config = dict(
    num_hidden_layers=15,
    hidden_size=256,
    num_attention_heads=2,
    num_key_value_heads=2,
    head_dim=128,
    intermediate_size=1024,
    vocab_size=8192,
    hidden_act='gelu',
    norm='layernorm',
    norm_place='pre',
    norm_eps=1e-05,
    positions='rope',
    rope_theta=5800.0,
    rope_fraction=0.25,
    qk_norm=False,
    attn_scale=0.0884,
    bias='qkv',
    tie_word_embeddings=False,
    parallel_block=True,
    init='uniform',
    init_std_qkv=0.0362,
    init_std_o=0.0449,
    init_std_up=0.0518,
    init_std_down=0.0518,
    optimizer='muon_variant',
    learning_rate=0.0115,
    beta1=0.95,
    weight_decay=0.0,
    lr_head=0.0066,
    max_grad_norm=1.0,
    warmup_steps=200,
    schedule='wsd',
    decay_fraction=1.0,
    decay_shape='pow',
    final_lr_fraction=0.0,
    batch_tokens=131072,
    max_seq_len=1024,
    doc_mask=False,
    train_tokens=641100000,
    max_steps=4892,
    dataset='wikipedia_en',
)
Each number is 128 + 32 x the weight over its row's rms, rounded and kept within 0 to 255. Layers, rows and columns count from 0. The size above them is the row's rms in percent of the matrix's.

# layer 6 attention key, 256x256, rms 0.0363, rows 218-255, columns 0-63
size [107 102 108 111 106 107 104 110 105 107 108 107 106 112 119 104 105 112 106 106 108 112 107 107 114 109 115 107 100 102 115 101 111 103 110 112 100 115]
[[135 187  79  98 164 143 136 119 158 118 146 134 128 141 132 122 136 196 160 115 125 159 111 106  84 126 178 144 151 112  65 114 110 137 119 107 153 124 103 135 131  94 129 147 158 158 131 134 132  98  63  62 117 122 112 159 127 159 135  75 190  70 111 136]
 [149  76 134 114 111 148 179 129 146 109 124 153 146 153  17 164 107 158  78  95  61 136 141 199  71  69 140 164 158 155 115 111 119 115 163 123 145 123 129 124 178 121 171  60  86 135 129  73 175 134 119 133 144  93 103 153 127  98 138 120 134 101 167 161]
 [108 148 123 127 122 112 155 107 140 160 137 116 161 103 142  66 144 185 156 100 156 113 113 132 193 184 121 130 105 168 124  96 163  96 146 162 179  49 173  90 151 141 132 127 162 116 131 101 100 184 142 125  80  76 114 122 120 115 155 193 143 161 168 117]
 [138 123 133 176 120  99 136 129 159 138  94 150 145  62 120 113 142 120 121 108 128 254 120 137 196  79 170  93 109 143 166 170 138 126 104 135  98 124  92 192 156 134 152  62 128 133  71 134 140 100 174 162 127 130 111 164 125  97 156 207 181 140  91 117]
 [123 188  56 117 190 106 158 175 125 164 121  89 127 145 145  88  77 144 135 140  94 154 106 150 120  77 127 123  72  98  52 124 130 151 138 107 102 187 129 125  96  68 124  65 136 111 139 169  86 150 122 102 145  97 112 134 132  82 124 147 164 139  46 177]
 [ 96 106 147 192  75  86  91 109 126 104 164 129 155 118  62 160 100 141 120 157 150 141 162 149 140 157 114 146 120 150 114  88 134 164  76 117 136 132 114 156 153 124  99 158 138 185 118 136 207 158 137 133 196 115  89 119 107 157 120 162 133 167 122 155]
 [114 159  91 137 174 104 139  59 137 105  93 117 162 178 155  68 103 123 198 157 116  86 129 156 186  76 180  79 126 128 135  71  65 133 186  72 121 145  67 107 165 102 144 159 134 155  82 127  76 156 152 114 115 170 106 124 130 169  80  73 106 135 126  76]
 [ 83 107  81 112 154 119 157  87 160 141 114 136 153 149 148  77 133 172  53 147 111 144 186  82 122 148 122 132  95 144 168 108 112 140 145 117 171 151 101 136 113 177 116  55 129 114 166 151 113  87 102 105 102 145 221 100  92 143 107 125 181 155 147 134]
 [ 49 173 148 141 141  74 115 129 112 107  88 168 150 112 137  77 163 122 120 133 139  93 121 175 137 121 159 148  48 168 135 125 155 135 180 101 130  82 121 116 160 128 102 125 137  81 164 151 113 105  74  97 169 168 127 112 143 125 166  91 134 137 163 101]
 [157 196 151  99 151 210 146 111 109 167  84 106 112 113 103 159 125 118 167  99 221 115 139 114 150 167 142  76 183 115  97 128 179 129  78 151 149  92 138 128 120 125 127  73 122 153  95 181 136 156 118 175 162 164 151 156 137 122 121  91 143  86 112 163]
 [ 52 100 133 112 100  83 137 112 141 122 120 129 152  82  77 123 119 133 134 141 143 180 136 122 134 114  92 160 182 132 106 128 140 191 154 110  99 177 124 141 100 130 126  98 109 120 111 126  88 145 149 180 106 132  99 135 151 163 193 166 100 127 124 106]
 [104 178 231 115 168 112 118  98 138 132 164 113 114 125  92 128 144 202  86 176  89 176 127 171  69 123 176 133 144 121 117 154  62  98 130  55 133 170 119  94 131 124 145  88  83 107 109  94 125 147 121  77 145 107  90 166 164  58 185  95 124  94 198 201]
 [121 160 177 162 119 126  81 122 192  96  63 120 142 146 167 117 140 111 158 151 183  82 122  93 125 103  95 105 113  90  98 133 106 113  69 102 145 136 126  68  96  57 118  88 146 191 165  45 142 145  69  96 158 150 119 158 168 169 127  97  93 120 113 110]
 [ 82 158 177 140 142 130 158 142 155 114 155 151 152 107 112 188  96 146 149  82 139 125  85 145 172 113  96 119 128  89  61 130  77  90 128 188 177 112  87 152 182 146 151 158 136 117 161 115 112 153 162 119 142 142 125 165 113 131  62  83 134 119 189 102]
 [184 155 139 121  70 107 104 102  97  63 112 121 122 118  62 162  89 127 147 151 134 149 122 170 164 179 152 134 131  97 130 182 147 168 159 173 130 151 126 112 125 112  97 157 173 134 147  91 164 117 171 126 149 141 139  67 109 123 119  95 108 160  89 150]
 [138 192 147  81 124 176 143 171 127 136 116  96 136  83 180 161  79 117 110 113 102 140 210 128 112 172 127 105 145  85 122 171 137 146 224 132 172 146 135 155  91 142  79 139 133 131 103 154 162 124 125 146  99 119 139 141 118 133 140 175 112 132 140 103]
 [109  99 144 153 162  92 120  62 176  76 145 118 187 112  99 154  91 131 169  74 103 132 156 133 128 129 148 133 181  96 133 118 166 114 121  96 125 134 131 100 106 143 136 138 124  66 143 135 132 136 167 133 133 150 157 129 124  53 155 165 113  87  87  97]
 [125 155 143 142 161  85 142 136 127 143 109 166 114 146 115  42 189 106 138 142 128 210 122 184 147 147 130  96 161 156 110 108 103 120 152  97 161 169 171 144 120  66 115  73  75 139 164  49 109 145  72 128 197 146 232 132 121 195 133 123 104  85 135 107]
 [181 150 133 119 150 130 151 126 132 138 124 126 104 109 136  91 167 182 188 135 125 170 104 126 107 189 130 106  93 151 143  75  97 122 103 103 107 189 127  94 102  98 155 142 115 102 118 149  99 129 102 104 134 171 134 151 192  93 153  79 139 128 136 147]
 [ 82 107 121 137 162 124  72 123 119 137 115 117 106 113 142 132 149 135 185 108 134 141  91 163 118 210 141  98 149 137 131  87 118 125 118 147 101 124  94 154 138  46 104 158 146 149  86 143  99 133 153 185 112 151 181 146 143  80 156  98 158 113 154 176]
 [144 136 158 119 122 131  71  95 114 124 126 113  71 107 115 146  60 109 143 113 103 172 103 182 144 150  98 180 118  62  85 148 138 165 106  98 104  89 159 111  47 144 112 141 101 146  88 116  89 139 155 148 114 134 110 172 172 135 161 190 137 143 148 100]
 [147  56 129 121  83  92 172 111 155 167 119 117 156 163 166 151 197 145 159 109 170 115 104 106 136 120 151 126 109  97 134 143  81  89 134 127 116 138 132 111 100  90 172 126 119 119 140 158 161 137 130 118 155  82 145  60 113 176 115 177 148 149 199  94]
 [125  98 109 118 116 165  74 177 197 127  59 143 144 119 114 150 157 126 193  47  93 140 138  80 149 114 172 134 111 152 146 190 131  59 145 141  87 104 187 165 136 106 114 128 130  85 161 113 120 138 190 156 130 110 120 123 122  98  47  97 159  83 141 216]
 [108 164 183  18 127 133 177 155 178 114 155 150 141 153 103 137 178 142 122 132 158 109 105 117 128 129  82 106 126 133 106 143  80 134 156 111 149 126 162 121 119  96 134 123 178 107 151 124 139 127 126 153 100 159 147 106  63 112 114 101 123 202 115 115]
 [ 87 176 239 116  95 112  35 118 140 144 148 131 149 151 159 170 157  51 101 121 142 168 139  98 180 147 176 159 117 127 161 115 150 121 141  95 104 174 141  95 123 121 137 149 226 157 154 151 134  66 101 137  89 137 124 130 106 133 122  93 195 109 147 131]
 [119 152 134 138 129 171 111 149 185 126 209  89  75 133  77  58 182 163 107 106 133 101 165 178 136 141 129 125 151 151 154 128 160 154 140 127 147 117 164 117 138  93 128 115 109 154 145  69 134 185 121 118 192 179 153 176 107  95 107 136 131 122 168  96]
 [139  73 192  70 113 107 155 154 132  88  74 145 114 149 155 118 147 104  92 127  73 157 118 127 167 176 154 112 156 118 150 186 126 113 187  72 174 121 168 106  97 106  92 135  96 204  92 141 165  88 137 186 163 173 101  90  87 141 171 116  61 151 102 132]
 [151 101 120 139 136  90 184 110 129 105 135 156 118  95 117  82 138 116  70 108 164 201  71 174 114 142 159 119  90  82 171 170 192  94 107  68 102 109 195 127 112 120  67 103 113 107 137 118 163 171 169 110 203 136 147 125 126 164 143 144 122 109 123 138]
 [ 84 131 144 104 193 102  85  79 160  84 152 115 108 161 106 125 107 172 173 101 119  96  97 126 132 145 111 146 128 112  93 180  99 122 162 169 101 119 155 175 107  69  69 103 113  97 138  88 117 141 101 171  67 167  82 103  68 134  76 112 145 152 173 100]
 [112 175 152 116 150 165 159 143 141 150 101 125 112  89 137 152 136 100  97 102 134  79 156 174  94  88 150  78 127 134 118 161 168 134 112 119 152 152 109 124 119  79  96 153 132 109 142  94 149 140 135 156 117 155 142 108 123  96  96 163 173 130 176 128]
 [157 139  96 138  84  90 125  72 197  98 137 139 140 140 160 114  85  98 117  92 127 129 156 153 156 183  95 109 107 200  60 157 169 120 134 129 175 161 104 121 199 134 159  20 169 184 114 137 146 114 118 134  79 132 159 133 127 154 143 158 145 170 129  81]
 [170 130 122  97 123 122 153 110 109 119 137 112  40 205  78 144 108  63 147 116 105  83 188 118 173 122 136 135 163 144 128  97  97 116 138  62 106  80  98 164  99  65  65 115 156  88 109 135 104 147 181 135 108 100 160 202 134 212 134 166 152 144 141 161]
 [122 132 149 140 117  89  95 147 138 143 116 115 117 146 126 117 106  87 126 169 112 129 129 171 119 112 104 127 127 143 144 102 227 110 126 185 146 154 116 144 127  89 133 186 100 158 135 123 115 149  92  97 133 200 117 136 176 106 127  95 148 164 149 128]
 [116 136 126 154 160 146 178 105 138  96 118  89 151 162 107 135 155 111 138 174 124 126 160  96 101 125  58 144  97 140 172 183  88 127 159 143  77 122 162 133 127 128  98 134 122  31 112 131 149 101  97 116 116 122 136 150 116 126 135 167 193 189 136 224]
 [ 91 158 118  71 143  85  78 165 148 103  95 165 119 176 121 170 103 110 104 110 167 120 105 163 116  46  72 124  93 146 156 126 142 109 109 183 149 122  90  85 138 120 148 169 156 151 135 136 122 113 198 168 156  97 137 156  69 153 176 109  98  87 156 126]
 [184  68 137 150 118 173 100 136 133 151 118  61 140 113 122 158 199 158 122 111 142 140 121 113 105 161 184  84 100 115 136 132 134 142 112  78 127 179 159 137 111  99  96 163 139 132  94 162 134 105 202 115 135 114  76  62 129 164 115 131 103 165 150  73]
 [100 152 137 101 146  97 147  48 121  86 161 169 116 119  79 193 111 135  55 103 181 111 101 102 169 150 131 174 158 136 166  89 117 138 150 161 105 123 217 125  86 117 125 110  88  96 121 178 118  42 122 138 103  96 145  93 143  87  91 182 144  80 144 166]
 [185 111 200  93 144 164 129  71 113 122 151 131 138 203  90 110  63 185 110 125 125 161 118 125 137 136 193 147 134 101 155 214 137 175 134 139 171 146 145  72  72  78 127 152 114 128 127 134 102 123 111 111  97 135 134 105  91 162  76 120 144 146 159 101]]